{"n_layer": 10, "d_model": 128, "n_head": 2, "n_kv_head": 2, "head_dim": 64, "d_mlp": 512, "vocab_size": 8192, "activation": "tanh_gelu", "norm": "layernorm", "norm_place": "pre", "norm_eps": 1e-06, "positions": "rope", "rope_base": 10000.0, "rope_fraction": 0.5, "qk_norm": false, "attn_scale": 0.125, "bias": "none", "tie_embeddings": false, "parallel_block": true, "init": "normal", "init_std_qkv": 0.0442, "init_std_o": 0.0, "init_std_up": 0.0442, "init_std_down": 0.0, "optimizer": "muon_variant", "lr": 0.0129, "lr_mult_o": 4.0, "beta1": 0.93, "lr_head": 0.00576, "warmup_steps": 200, "schedule": "wsd", "decay_fraction": 0.701, "decay_shape": "linear", "final_lr_fraction": 0.1, "batch_tokens": [8192, 16384, 24576], "seq_len": 512, "doc_mask": false, "train_tokens": 81110000, "steps": 5044, "dataset": "wikipedia_en"}
Each number is 200 + 30 x the weight over its row's rms, rounded and kept within 0 to 999. Layers, rows and columns count from 0. The size before them is the row's rms in percent of the matrix's.

# layer 2 MLP up, 512x128, rms 0.262, rows 220-247, columns 0-127
093,221,169,244,200,232,248,162,210,252,195,155,239,213,204,256,197,169,244,214,209,232,200,220,208,214,172,201,201,173,174,173,177,218,216,220,189,163,243,210,193,185,230,153,215,242,193,199,217,168,134,184,264,179,193,190,232,254,167,195,186,228,148,222,218,247,208,248,214,191,187,147,224,199,198,160,209,203,174,260,206,200,219,200,218,182,247,203,144,217,203,215,235,188,225,170,153,201,207,253,248,167,178,268,217,223,172,221,141,180,249,176,204,197,218,239,184,176,185,154,217,235,188,190,139,220,195,234,182
098,248,223,216,226,205,260,193,197,244,210,206,208,147,227,209,219,179,207,204,196,183,212,193,191,174,193,242,126,204,171,265,172,158,201,184,192,201,178,232,194,177,244,177,227,184,163,192,197,131,231,165,180,129,145,184,201,188,181,227,245,203,159,229,226,276,225,192,200,240,204,208,184,214,209,214,140,173,276,226,239,204,264,238,181,201,209,123,217,210,228,194,230,190,184,179,197,215,219,213,190,181,220,167,192,206,189,169,184,202,182,224,227,153,190,193,168,178,226,238,191,153,167,190,185,170,192,244,165
098,221,173,187,184,174,242,209,172,238,161,200,225,183,229,234,200,253,204,195,153,178,201,195,212,189,176,287,169,184,220,151,225,189,199,197,190,204,174,121,195,183,205,188,159,190,207,172,216,219,236,180,234,206,170,222,152,151,172,233,179,172,190,215,194,209,252,175,190,204,189,164,223,162,269,165,195,247,197,215,233,131,217,253,187,173,200,184,212,181,238,204,218,248,212,203,215,175,191,159,214,157,233,206,166,239,198,210,122,196,155,253,193,174,190,178,208,184,242,164,199,265,224,175,193,224,178,234,213
115,168,219,245,189,217,124,256,247,232,171,177,132,210,243,214,175,187,241,218,195,199,220,179,255,188,129,241,197,207,187,218,203,192,231,214,201,178,206,215,157,169,171,176,191,181,202,194,144,201,244,171,202,195,230,198,200,161,160,211,165,211,212,208,215,159,201,248,168,175,184,194,214,160,239,201,173,185,239,202,157,233,209,209,196,239,203,198,197,201,190,201,190,187,224,222,164,217,230,186,221,226,216,210,211,121,211,221,232,179,156,278,173,222,238,173,169,195,250,223,232,194,129,233,216,203,193,177,133
100,253,196,183,199,181,171,167,199,178,240,175,166,231,148,205,173,240,221,242,222,222,196,202,227,183,256,213,230,219,188,160,190,197,188,199,157,260,205,150,163,182,213,159,214,218,192,205,227,181,195,154,202,251,237,194,216,196,163,223,192,167,201,224,151,254,254,177,178,234,200,141,194,219,208,174,189,201,186,203,209,150,181,175,187,223,221,172,229,191,212,180,168,177,235,208,296,196,175,168,225,139,167,172,242,209,264,249,180,215,190,184,236,228,133,212,199,185,209,186,182,198,207,216,247,162,190,189,250
095,243,239,169,203,195,193,217,201,204,173,219,199,210,152,196,158,190,226,231,178,215,163,201,227,192,219,155,221,184,223,171,188,204,198,199,175,227,239,174,195,263,162,150,190,157,201,186,263,208,176,181,241,214,179,205,237,232,150,245,201,180,213,224,159,263,159,148,183,217,211,176,195,192,189,209,184,202,235,200,214,152,155,221,165,209,221,223,217,182,212,155,208,167,270,224,270,249,182,190,173,157,181,199,143,216,204,252,204,146,206,175,192,191,225,174,169,164,259,170,159,210,242,175,225,194,179,236,244
093,196,195,211,146,243,216,181,196,218,185,211,199,158,162,241,247,191,251,211,201,149,241,209,178,224,197,218,135,176,201,143,203,196,157,199,188,215,179,147,184,192,251,188,229,201,186,187,163,223,203,160,204,178,204,154,210,191,208,181,194,127,208,161,221,235,210,240,267,240,151,212,226,196,201,214,207,246,233,222,232,209,207,255,162,155,177,199,213,159,183,186,197,233,211,222,212,225,203,214,181,217,237,183,201,211,235,261,120,210,132,224,242,197,172,156,230,208,225,178,213,212,197,195,156,187,248,240,206
085,185,201,185,200,197,174,211,177,230,217,227,171,181,175,182,204,163,175,208,191,215,193,150,186,208,190,252,236,219,157,231,202,211,216,155,176,114,236,179,204,218,175,180,224,261,164,223,185,215,219,166,221,218,205,179,190,131,224,235,184,194,243,213,217,266,202,209,228,209,217,204,198,154,183,229,169,212,221,181,245,173,144,262,194,214,235,168,262,198,181,179,134,196,188,180,225,224,177,210,200,182,121,161,240,167,138,220,256,196,225,235,200,254,252,228,199,201,230,193,198,236,187,210,199,201,195,184,236
089,158,234,160,206,225,225,147,184,162,226,156,232,194,189,167,166,209,183,256,174,244,142,223,220,194,178,211,191,238,156,179,263,194,178,207,204,225,218,221,236,131,223,216,196,244,198,232,166,196,251,204,223,192,233,169,228,195,240,207,189,245,166,188,202,224,226,198,253,212,179,181,197,229,269,190,160,224,189,219,174,169,171,228,226,199,131,202,257,211,232,193,200,223,207,180,221,163,186,213,202,186,144,135,184,184,184,182,227,147,191,215,228,218,162,161,188,221,216,244,221,194,160,221,165,233,215,172,166
095,172,196,218,209,168,224,203,207,240,176,197,185,189,227,189,183,197,190,221,172,202,186,208,238,207,226,150,182,253,233,200,207,213,217,249,183,213,194,219,215,248,204,208,246,225,178,154,260,237,171,231,164,167,202,201,229,194,174,146,249,191,212,177,282,233,149,189,209,241,164,185,192,198,202,144,199,240,187,243,165,218,192,217,132,116,190,183,147,219,201,198,242,181,209,161,163,231,190,219,198,214,172,195,206,175,128,233,154,144,180,188,168,203,177,209,207,201,191,177,189,199,210,253,177,246,242,189,243
095,181,196,204,187,240,190,173,236,216,187,242,188,177,201,237,187,188,188,174,277,174,191,173,204,187,174,170,226,177,216,220,203,186,212,176,206,212,287,197,242,178,200,178,176,235,210,233,218,193,209,256,196,258,174,210,162,257,189,138,210,218,222,196,246,194,163,140,233,214,166,218,206,204,176,194,173,172,133,258,181,194,188,202,198,211,152,173,287,209,193,193,226,228,204,196,203,170,197,153,244,182,158,238,247,194,205,118,217,215,189,154,185,178,226,178,171,176,176,178,185,202,236,190,258,217,188,197,194
079,160,161,224,241,149,221,162,173,248,222,207,204,212,172,164,202,165,201,195,190,206,174,170,226,200,158,180,107,179,258,198,218,187,135,234,196,210,231,233,191,234,206,210,179,172,189,204,215,274,149,183,241,197,191,174,218,225,154,195,180,179,187,198,226,229,215,270,198,225,141,204,201,161,226,181,199,297,189,145,213,236,189,210,211,169,223,195,218,188,174,193,250,148,202,181,243,227,220,182,232,172,196,192,198,191,173,221,208,207,213,185,179,213,207,219,245,207,194,261,229,197,154,228,168,227,200,198,192
101,179,159,203,235,241,231,226,159,215,242,232,261,235,170,186,245,231,247,207,226,195,214,245,213,167,176,201,186,212,194,232,241,180,202,150,197,196,232,201,198,157,214,201,205,180,219,229,202,186,186,135,190,190,182,122,139,199,219,160,206,208,231,230,198,247,216,208,182,187,169,200,184,203,198,206,211,194,181,230,252,196,197,155,240,177,218,217,208,177,182,221,179,112,202,178,236,215,203,180,98,219,208,156,194,199,210,239,238,181,189,195,209,137,203,189,143,255,223,234,184,219,230,216,173,207,163,214,223
102,158,228,214,210,211,188,192,213,259,236,208,231,242,196,233,171,198,217,202,241,245,209,204,184,186,218,197,147,245,157,262,183,204,235,171,222,185,239,217,232,187,217,237,171,212,161,215,236,214,189,186,158,225,144,176,172,189,191,182,205,210,205,224,182,189,171,181,247,217,198,219,146,221,179,176,239,238,239,199,201,213,189,171,212,167,236,219,199,173,258,151,207,195,191,282,178,191,182,199,121,144,197,180,212,288,190,209,233,167,168,163,168,190,168,188,171,206,179,210,248,191,259,202,208,186,220,239,173
113,242,197,176,211,168,183,211,181,233,177,210,224,251,250,217,228,251,203,185,165,178,156,212,192,160,225,204,204,205,225,214,139,155,219,231,178,201,142,197,245,140,156,185,210,177,182,176,193,168,227,215,190,196,184,204,238,226,183,211,138,198,211,235,270,215,168,200,185,248,167,171,212,226,186,194,216,158,167,242,204,168,191,234,230,161,184,206,249,215,232,195,234,134,234,202,221,178,209,220,197,187,281,208,162,144,190,183,219,178,205,174,242,220,184,183,193,172,153,200,183,233,249,201,207,196,123,207,215
099,164,181,215,189,208,170,213,212,215,168,291,175,262,177,198,201,177,247,237,169,229,202,264,209,169,243,169,183,214,174,207,235,166,194,207,138,191,230,190,255,161,187,168,255,207,167,171,193,200,241,178,184,181,180,212,180,210,222,139,213,230,205,165,237,237,173,190,187,212,187,190,177,205,179,144,185,221,230,159,177,171,225,206,208,212,184,185,223,242,240,179,175,166,224,248,168,264,216,231,161,199,170,197,165,196,202,249,223,204,190,182,152,200,212,162,235,167,148,211,155,228,158,218,220,213,228,236,227
097,129,194,183,197,242,214,187,232,242,212,198,235,203,257,199,190,204,234,179,205,166,189,232,156,196,237,221,172,188,261,210,203,183,216,180,211,196,202,195,140,151,243,221,249,228,166,200,169,225,220,227,252,203,167,191,215,228,90,224,203,204,175,190,173,234,208,191,206,187,161,172,217,267,172,214,173,226,200,213,201,216,196,232,216,166,244,209,147,175,193,212,182,192,183,199,180,179,186,206,149,171,224,190,194,193,186,237,152,156,177,183,261,255,172,224,196,188,247,213,231,163,164,168,197,219,212,264,189
070,174,224,116,162,185,220,181,188,181,164,183,197,230,158,200,216,210,198,185,236,154,169,179,214,173,190,198,250,218,225,134,178,191,196,215,188,185,237,262,165,194,199,187,199,205,162,186,175,209,132,188,180,215,183,146,232,230,137,193,192,170,213,192,168,222,217,207,168,229,157,162,242,219,191,174,213,193,179,283,209,140,169,210,199,184,201,281,225,189,207,222,211,197,196,213,261,244,193,204,191,197,218,187,236,194,180,176,128,255,171,195,228,138,209,211,195,185,194,237,188,172,207,186,237,207,199,181,160
099,194,194,147,238,247,158,167,182,210,170,209,188,188,225,181,197,255,227,185,187,204,193,231,148,265,158,198,197,187,260,206,212,215,202,287,178,234,214,192,248,181,229,237,192,184,222,219,154,193,211,183,179,202,195,183,154,180,162,183,195,187,207,213,190,236,179,211,151,219,191,176,305,181,199,153,215,224,149,172,157,184,232,237,198,178,179,186,174,230,165,220,169,160,172,184,215,162,184,220,191,154,246,192,194,184,254,160,239,144,196,207,207,235,155,198,228,206,225,202,182,215,200,191,231,161,185,164,216
096,184,223,224,237,167,201,223,197,212,208,180,137,234,200,148,219,187,179,245,237,245,216,221,229,254,143,229,193,253,221,195,196,142,218,184,189,188,214,181,155,162,212,211,183,158,214,174,116,238,219,204,178,222,193,249,191,185,184,157,217,196,197,196,214,228,269,163,175,223,241,207,235,203,170,165,206,232,213,191,122,192,216,198,187,214,132,215,221,240,234,282,199,219,199,205,194,220,157,216,147,171,216,188,210,191,197,183,224,199,202,217,200,187,216,212,203,187,165,140,234,209,199,178,231,174,238,161,239
103,182,214,240,216,251,234,246,190,240,203,205,139,215,227,168,169,198,233,259,220,165,215,195,217,96,176,191,165,208,198,236,207,201,204,194,213,254,213,200,226,204,210,226,174,183,228,223,161,248,257,177,231,199,180,165,189,180,210,230,143,189,237,231,195,219,184,236,195,229,224,193,188,168,157,178,211,244,228,204,207,241,157,238,147,214,180,226,206,176,248,173,221,183,243,229,166,198,173,159,209,196,176,164,231,222,203,221,180,184,161,191,195,223,200,198,189,279,189,230,204,190,154,169,143,179,183,156,179
104,261,222,226,189,237,176,223,158,210,162,210,199,200,166,224,241,233,133,128,238,154,218,202,226,192,253,218,221,183,241,202,219,158,204,238,225,162,239,251,205,275,146,181,160,188,141,169,186,244,178,136,203,159,188,180,197,204,200,199,192,146,158,230,200,237,204,207,169,171,237,186,198,162,208,197,230,215,203,222,191,194,198,242,181,214,167,183,173,177,159,191,170,273,215,198,206,189,202,190,219,231,210,178,158,248,177,193,204,182,226,215,278,191,191,189,182,204,227,207,163,218,188,214,196,179,189,222,174
088,222,204,236,175,233,188,164,201,196,139,211,188,217,163,227,198,254,152,223,215,206,217,215,172,190,197,179,149,175,212,214,224,209,223,193,210,198,168,142,184,213,174,158,199,190,204,193,206,213,180,178,212,176,235,190,157,188,128,254,197,217,226,157,186,236,187,156,203,222,170,197,193,147,197,218,167,195,170,189,176,184,278,218,151,194,167,210,230,196,179,212,220,146,214,223,216,166,215,159,236,211,164,267,271,217,182,252,238,218,159,243,233,240,191,160,166,194,179,232,243,263,240,197,221,179,166,190,193
117,160,203,223,221,178,171,188,246,176,154,179,154,218,199,230,183,222,217,207,173,189,210,203,236,148,172,211,233,208,155,176,144,215,187,167,170,176,182,294,231,169,199,250,192,249,220,184,169,212,208,157,183,154,273,214,182,234,243,199,194,223,169,226,208,210,241,201,205,207,214,163,201,179,190,198,226,181,234,242,218,209,187,186,261,234,221,252,208,231,200,192,195,226,175,196,214,177,183,193,217,149,223,182,174,193,161,217,175,194,171,238,254,167,193,206,236,204,156,176,215,178,202,152,214,179,285,182,138
086,162,187,122,190,207,201,205,190,169,271,170,201,204,193,216,183,247,207,226,220,226,157,183,224,208,123,165,214,243,211,222,201,271,245,180,197,269,213,238,221,113,243,212,244,231,227,171,212,180,216,192,188,201,201,168,150,189,206,199,215,227,235,152,216,229,207,172,174,167,198,187,219,202,161,234,218,143,185,227,177,184,221,173,142,170,222,241,203,218,204,197,171,209,238,170,204,196,195,214,178,200,198,159,210,258,230,194,174,200,167,201,213,205,208,194,238,234,226,234,172,142,225,152,209,213,213,170,183
101,199,203,233,165,184,170,184,216,233,197,175,206,199,210,222,187,224,198,209,174,222,163,161,227,203,159,185,257,203,206,197,173,258,167,212,153,185,246,220,165,154,191,92,218,228,194,196,179,199,189,217,197,230,173,196,133,192,265,146,190,212,228,214,200,192,173,230,246,237,200,214,214,187,209,206,180,224,222,247,163,184,214,241,181,161,212,217,241,177,224,146,178,275,173,199,175,181,172,202,191,182,204,280,218,246,169,153,174,193,186,208,220,181,177,140,191,180,196,247,186,193,211,217,195,266,202,202,193
110,247,150,218,161,225,197,211,233,208,188,177,165,193,149,178,148,186,163,238,202,223,217,174,196,177,182,162,228,190,177,213,168,200,200,240,189,238,237,226,201,156,176,219,245,261,205,192,166,240,157,187,174,177,215,175,135,159,182,183,211,182,203,223,194,239,195,129,230,158,239,201,223,213,221,186,196,235,242,163,211,186,172,221,173,199,174,204,267,159,213,170,207,144,215,229,275,185,184,195,211,201,208,192,182,189,145,206,245,274,189,175,222,196,219,203,172,234,158,253,185,196,209,153,211,229,186,231,193
101,166,193,190,201,260,219,230,192,207,176,213,230,268,217,256,200,211,186,149,214,200,182,188,156,243,242,233,238,253,188,197,230,200,197,232,241,180,183,177,213,167,221,201,242,190,178,203,157,246,158,220,135,207,215,187,203,193,219,243,169,165,163,231,180,171,182,212,221,192,122,172,206,195,244,195,281,160,234,253,197,169,181,154,152,198,184,178,132,212,161,216,217,191,200,237,211,202,209,178,198,209,197,227,196,267,172,180,167,196,176,202,192,168,244,178,200,174,181,169,189,203,162,199,240,196,246,175,197
# layer 2 MLP down (transposed), 512x128, rms 0.113, rows 220-246, columns 0-127
096,223,148,241,184,225,227,169,187,277,190,162,212,253,161,240,230,184,269,214,169,211,152,152,151,214,206,175,213,164,214,201,173,219,183,205,180,243,208,166,211,187,160,178,232,242,166,243,193,180,198,194,256,151,202,199,197,269,245,219,180,203,182,181,236,217,144,220,206,182,161,198,240,192,211,172,202,198,197,216,196,196,226,192,228,212,209,165,123,196,164,217,239,182,228,198,166,214,260,233,217,182,189,185,194,206,141,235,213,192,250,219,176,212,187,224,184,201,191,198,198,237,170,178,140,230,188,205,146
109,217,219,220,221,199,182,221,196,240,240,197,210,205,198,228,149,215,219,187,197,241,198,207,177,185,154,224,152,178,204,267,130,141,249,165,216,234,164,169,192,195,254,146,206,176,154,198,225,123,223,163,215,170,168,208,207,220,214,215,247,177,208,183,183,194,225,234,175,180,223,244,210,215,267,189,160,209,274,216,180,207,248,217,239,224,192,201,237,121,238,224,220,169,183,208,210,202,150,216,188,198,194,200,182,211,186,178,173,221,161,199,188,172,245,206,114,225,194,203,212,181,186,184,197,215,188,211,201
095,180,158,269,163,188,202,216,188,154,206,213,186,215,221,207,177,199,200,146,202,206,271,217,190,199,178,230,190,214,277,196,219,229,214,176,212,226,168,173,193,219,165,235,201,184,199,218,169,181,162,190,221,153,159,227,153,177,209,296,211,182,208,169,199,141,292,177,213,240,202,182,236,216,183,184,245,206,233,101,144,187,190,223,214,162,203,196,184,189,201,220,167,244,209,207,247,192,190,206,211,187,245,225,201,171,170,195,188,246,203,213,176,182,207,202,197,174,187,226,165,229,195,199,240,230,164,194,197
113,208,167,232,209,185,227,251,210,268,204,231,162,206,232,210,194,161,188,119,200,229,238,171,235,208,163,204,188,191,181,198,224,229,246,245,206,163,156,171,162,149,184,179,193,172,255,179,137,198,212,185,209,186,208,209,235,177,156,221,158,206,226,183,244,172,227,213,145,141,196,185,204,193,222,206,128,149,183,156,165,226,201,226,187,198,182,195,210,205,231,173,240,214,228,240,180,225,222,191,201,257,238,244,201,179,193,210,190,169,214,218,219,230,212,158,208,208,237,195,237,166,212,226,227,252,142,184,174
101,231,238,216,203,160,188,173,228,203,193,177,213,161,192,218,175,231,186,191,232,232,149,194,172,195,228,228,196,215,190,175,215,205,209,211,194,225,188,181,179,223,189,241,210,216,220,194,249,123,194,182,241,177,204,257,219,184,181,189,181,205,173,191,167,228,240,205,192,214,147,223,211,204,283,184,175,244,219,232,205,233,203,219,260,141,184,189,218,142,234,184,202,193,245,189,221,209,192,130,217,174,142,206,258,228,220,187,211,218,176,176,193,181,84,180,213,208,229,204,126,214,212,201,194,190,151,210,228
106,207,282,186,171,230,195,210,209,186,136,207,204,229,182,216,212,210,226,192,225,180,122,186,185,178,171,149,166,189,227,227,158,172,204,227,171,180,218,182,189,197,160,224,192,162,207,193,185,192,191,97,224,190,213,211,218,193,143,212,224,189,192,222,201,269,245,151,224,199,209,206,224,229,195,166,186,207,192,210,218,200,163,223,240,234,167,257,244,221,194,186,228,167,244,229,215,205,158,222,221,200,188,193,187,192,193,196,174,202,198,216,185,268,182,167,162,179,201,205,130,225,218,224,257,274,193,242,182
103,191,175,154,199,192,221,222,191,153,197,214,200,161,230,230,234,207,250,186,170,232,180,210,197,258,204,228,202,214,206,156,182,208,209,157,176,201,164,162,213,159,188,172,210,188,223,147,204,219,151,202,247,210,246,207,223,202,167,170,215,176,171,165,200,186,222,218,174,214,176,214,224,220,178,201,171,211,216,244,244,239,227,257,195,162,166,195,188,168,188,249,173,200,233,116,266,207,169,239,149,166,194,243,187,174,263,248,150,207,192,221,197,223,222,182,171,215,204,134,229,217,200,188,212,245,244,147,222
091,185,168,200,212,161,207,235,230,161,211,224,209,202,239,146,190,214,162,240,187,174,157,238,149,202,250,225,220,185,155,186,207,208,146,186,202,170,136,193,210,163,178,148,211,200,154,202,224,187,228,167,214,221,172,171,197,153,163,194,204,204,203,268,241,294,220,237,221,192,167,182,218,185,230,214,185,165,185,192,223,156,199,182,217,219,214,181,249,167,168,180,204,179,193,199,247,208,191,188,180,228,185,232,216,223,183,216,225,262,219,194,206,244,203,200,272,195,233,227,171,141,218,171,195,199,168,221,267
092,191,210,214,191,214,253,194,207,187,182,180,133,186,150,220,198,194,170,198,147,142,189,233,225,232,193,238,223,264,219,222,217,145,165,175,263,207,169,211,176,187,189,179,186,221,276,227,200,204,214,235,180,193,199,185,249,222,228,197,179,203,230,201,226,147,203,201,186,191,195,217,144,147,276,200,181,263,180,152,182,184,191,168,212,260,155,189,214,218,155,178,160,224,205,208,166,218,199,208,174,189,188,186,194,228,225,175,188,166,261,228,189,253,229,242,207,223,220,224,216,185,192,176,148,159,236,203,186
097,203,169,137,173,214,216,209,183,233,199,184,171,192,198,205,229,206,188,227,161,175,208,223,214,218,196,155,190,206,160,197,218,229,229,219,190,222,175,198,201,194,136,186,191,229,225,199,243,231,234,202,198,210,206,196,149,193,177,169,253,145,188,188,282,238,108,218,218,208,224,203,211,184,180,164,170,234,210,238,191,180,172,205,171,128,159,246,171,288,226,233,254,178,203,162,219,179,238,247,230,224,151,191,205,186,141,224,200,230,169,180,182,212,217,203,254,213,191,178,177,185,210,216,205,242,161,201,208
101,197,223,181,250,191,249,165,185,145,178,188,167,179,210,202,198,165,222,218,215,200,217,233,239,204,168,185,186,194,192,209,181,212,220,187,213,183,241,164,207,190,170,194,189,149,201,188,212,210,210,196,224,196,198,204,106,260,229,216,220,232,203,220,198,152,170,210,230,181,225,217,218,248,154,141,215,137,222,180,157,184,213,198,207,273,129,232,193,257,156,261,213,183,183,230,228,173,185,213,227,212,223,213,226,201,211,213,206,161,184,252,215,171,125,269,221,198,163,195,223,192,237,213,168,166,164,191,203
079,155,162,225,237,121,168,176,220,219,185,177,198,198,216,212,211,188,162,259,206,185,232,234,152,188,193,193,210,161,253,181,226,255,178,179,225,220,223,201,206,224,180,197,155,254,190,199,211,183,186,175,137,171,185,124,215,254,169,189,160,182,214,160,209,246,165,267,169,165,192,160,184,183,185,219,224,240,218,203,205,254,194,241,206,214,205,187,228,194,171,211,220,186,237,228,181,216,193,218,256,156,205,185,204,220,206,209,223,162,190,183,150,253,270,161,215,213,162,245,202,236,226,214,193,208,177,209,192
099,246,186,234,220,187,227,218,225,209,202,278,205,214,181,193,183,168,208,185,202,178,188,216,197,213,209,240,159,279,186,229,215,196,205,181,194,264,235,151,179,190,167,196,222,196,216,205,237,156,178,149,204,213,161,164,209,231,237,184,223,202,156,177,197,217,200,148,178,216,225,213,157,239,265,165,235,144,198,163,213,215,148,182,203,159,229,184,230,149,222,212,243,164,187,212,207,201,229,213,152,213,176,253,186,215,174,238,235,129,226,209,169,167,176,188,149,226,260,177,185,224,175,218,177,193,162,191,214
105,181,228,159,168,189,173,148,244,207,211,253,249,226,207,251,228,198,222,155,159,224,189,212,198,192,183,184,182,224,170,242,152,254,186,208,212,190,212,178,209,231,223,195,117,164,132,199,260,183,187,177,199,202,152,239,186,196,154,149,150,247,157,205,193,232,190,206,225,211,177,211,209,218,244,181,208,225,254,191,196,198,212,178,182,182,220,156,183,166,230,153,225,195,181,273,174,245,207,211,179,178,227,182,183,254,198,223,190,234,186,181,165,187,162,248,197,243,186,167,243,195,209,234,203,189,235,207,196
102,230,235,213,162,206,219,216,174,190,202,185,206,288,211,223,221,143,260,179,207,183,243,210,212,257,201,216,211,238,191,234,180,221,214,161,230,220,202,131,191,213,188,232,180,230,171,235,199,190,222,198,163,225,205,185,171,209,241,221,149,175,210,197,184,145,185,149,157,196,241,202,161,218,267,198,202,277,207,155,155,174,172,168,222,224,167,148,231,180,207,175,183,206,160,214,199,215,197,219,264,193,157,214,234,236,200,232,204,158,190,181,219,194,168,200,207,208,147,193,197,172,232,215,155,173,167,244,187
094,158,257,174,195,211,186,172,162,226,186,233,182,225,190,233,188,198,226,197,175,206,249,263,240,149,203,206,205,176,239,153,223,196,217,190,199,159,219,172,166,218,184,157,238,196,225,233,240,198,231,223,171,208,217,182,214,210,213,174,216,298,207,159,215,188,190,209,172,170,192,210,232,177,188,124,181,197,247,182,161,177,211,207,156,169,204,191,214,257,186,178,244,234,134,195,192,233,215,226,163,257,142,232,214,192,191,240,228,201,192,151,183,150,194,178,260,192,186,226,184,206,213,208,209,136,202,198,202
098,181,182,271,177,163,205,220,248,233,184,159,226,241,234,169,153,225,200,214,188,213,239,184,204,223,203,217,167,217,212,200,114,134,170,197,204,193,215,167,189,176,251,154,282,193,203,223,171,179,203,266,250,188,141,211,221,183,212,201,203,172,156,159,183,214,204,214,195,234,155,200,181,242,161,192,203,174,193,193,204,226,205,222,203,175,219,202,119,194,182,222,145,193,134,230,197,162,213,195,182,239,202,148,191,226,195,223,202,198,246,199,236,219,217,251,208,223,223,216,220,184,207,231,188,232,176,217,179
095,214,205,170,155,209,189,235,221,209,176,212,203,202,175,173,232,249,221,197,241,198,144,171,250,189,193,217,186,162,187,202,225,158,192,238,188,193,235,265,197,190,229,187,199,167,147,144,194,238,162,154,167,226,219,196,189,193,146,176,225,200,190,188,199,338,215,193,204,182,135,192,215,178,160,214,205,200,194,268,194,180,187,219,200,201,187,242,225,205,193,238,177,157,181,233,234,216,189,236,225,189,221,176,203,219,198,183,192,233,162,192,213,157,245,180,183,158,183,190,183,210,212,215,221,287,220,205,185
087,233,178,183,223,161,187,236,223,172,183,215,193,178,227,161,187,188,229,228,225,141,166,221,155,247,213,173,237,208,188,244,226,212,184,227,208,258,208,226,182,179,210,162,220,165,232,181,207,227,217,229,227,209,210,222,205,193,184,184,221,195,202,150,200,192,216,204,166,231,168,156,157,185,239,236,205,258,199,199,216,260,235,241,186,168,220,184,190,187,138,165,175,237,177,125,241,181,138,195,211,138,229,180,184,190,221,146,216,224,250,178,207,186,158,228,247,222,225,209,136,235,206,160,185,203,237,160,191
103,185,207,248,241,189,208,207,163,252,127,234,161,239,214,172,224,217,226,256,232,252,212,221,188,259,183,162,236,224,213,196,187,180,203,192,214,208,180,173,204,195,167,211,206,138,234,210,198,235,200,195,167,199,176,243,238,200,190,144,212,222,198,221,251,172,232,171,185,221,245,210,219,203,182,180,205,154,239,227,128,208,189,166,187,170,115,208,196,200,207,287,213,235,170,214,254,215,155,195,150,218,181,181,189,206,208,157,212,197,225,172,209,211,196,196,158,212,172,210,166,161,198,178,164,161,205,180,215
084,257,240,163,224,192,236,192,130,222,178,162,205,225,202,223,262,217,232,173,166,157,231,204,195,200,154,233,192,205,216,153,194,238,222,159,201,164,153,189,189,205,223,223,188,176,236,231,209,115,267,194,230,172,166,205,229,157,220,234,198,186,174,224,144,175,178,187,187,173,205,161,157,177,182,183,193,209,202,204,225,172,214,168,213,203,228,202,202,207,230,251,219,222,208,253,160,219,183,201,190,260,212,217,196,179,228,229,166,161,201,214,221,113,188,203,212,238,250,221,226,205,177,195,203,166,187,175,253
110,215,316,209,188,203,233,254,161,180,155,202,180,179,177,253,232,149,177,143,236,191,200,201,246,205,241,257,180,204,237,153,171,185,208,217,238,206,214,229,194,196,158,195,206,224,193,180,208,207,181,215,215,159,198,185,146,225,158,234,193,132,193,228,163,205,174,206,136,175,179,225,165,184,189,155,221,260,222,244,177,216,230,247,171,199,193,189,181,208,214,169,182,229,242,191,223,172,211,181,231,228,245,217,187,216,210,201,221,187,198,206,244,163,157,216,188,187,202,225,206,225,194,212,182,172,182,176,136
098,236,175,195,184,216,195,154,170,133,169,180,178,250,173,246,204,215,168,191,207,192,214,208,200,207,188,253,191,153,152,153,253,211,185,197,194,235,165,185,203,228,210,189,119,210,253,216,241,216,156,162,219,137,213,203,180,216,202,230,189,198,207,188,229,194,206,208,193,213,215,192,218,220,192,231,209,256,221,181,202,195,262,165,153,176,182,253,214,229,223,176,209,176,174,184,158,177,223,171,243,234,183,263,252,196,167,221,242,150,122,217,203,237,159,186,207,206,213,168,222,203,224,195,260,216,179,202,184
110,163,196,235,261,193,165,199,188,205,164,199,208,201,178,224,178,271,191,170,183,161,177,185,211,182,204,181,182,211,159,166,198,247,199,155,217,223,239,212,223,183,206,252,266,182,233,232,212,227,215,195,176,172,200,197,168,181,235,221,170,197,176,229,185,224,219,209,199,229,208,143,235,223,178,246,212,151,228,197,201,195,233,212,272,187,252,224,181,218,187,242,148,216,192,169,181,191,189,181,202,150,163,192,120,210,184,200,173,142,152,256,259,197,171,178,225,237,159,217,210,192,219,195,260,224,195,182,152
089,155,210,195,166,209,224,218,232,209,232,166,243,186,204,262,128,146,154,245,187,198,236,242,175,233,217,285,179,198,246,174,204,201,248,209,226,198,182,180,181,153,174,209,208,225,213,209,193,186,250,221,150,189,196,225,140,181,233,242,204,205,205,197,220,165,206,121,173,199,221,163,205,232,243,231,216,200,187,208,199,203,227,201,183,227,155,224,202,198,213,209,165,203,152,194,210,232,197,174,236,174,145,176,182,205,229,206,209,199,239,200,198,213,153,183,261,197,237,228,142,162,217,182,190,199,167,167,146
103,223,151,220,169,214,257,202,198,214,204,172,178,234,225,177,223,182,227,218,193,232,249,245,205,202,151,195,210,221,267,199,200,215,234,192,142,192,167,139,222,200,168,138,167,241,155,200,215,177,194,280,250,197,198,239,194,214,214,180,211,226,240,202,208,173,164,213,230,171,185,142,204,137,200,230,226,235,226,164,210,216,169,168,204,215,199,164,171,208,227,184,143,231,187,238,153,185,218,142,207,176,207,240,182,209,214,165,178,221,225,199,179,211,242,129,189,201,208,213,205,211,232,232,204,140,182,218,180
099,249,138,235,216,241,214,187,188,209,293,175,132,237,241,221,189,176,154,227,199,183,202,215,183,205,253,218,193,195,227,195,202,185,229,196,244,192,175,177,203,187,141,194,187,194,178,195,255,186,188,190,209,214,247,160,254,186,197,208,220,186,196,245,190,143,192,179,167,200,232,202,154,205,222,175,179,217,185,220,226,214,216,196,230,225,240,209,192,153,156,193,230,193,180,189,231,194,150,147,165,202,170,257,168,197,196,154,169,164,132,234,202,182,184,184,219,195,232,157,215,230,225,211,266,160,206,226,238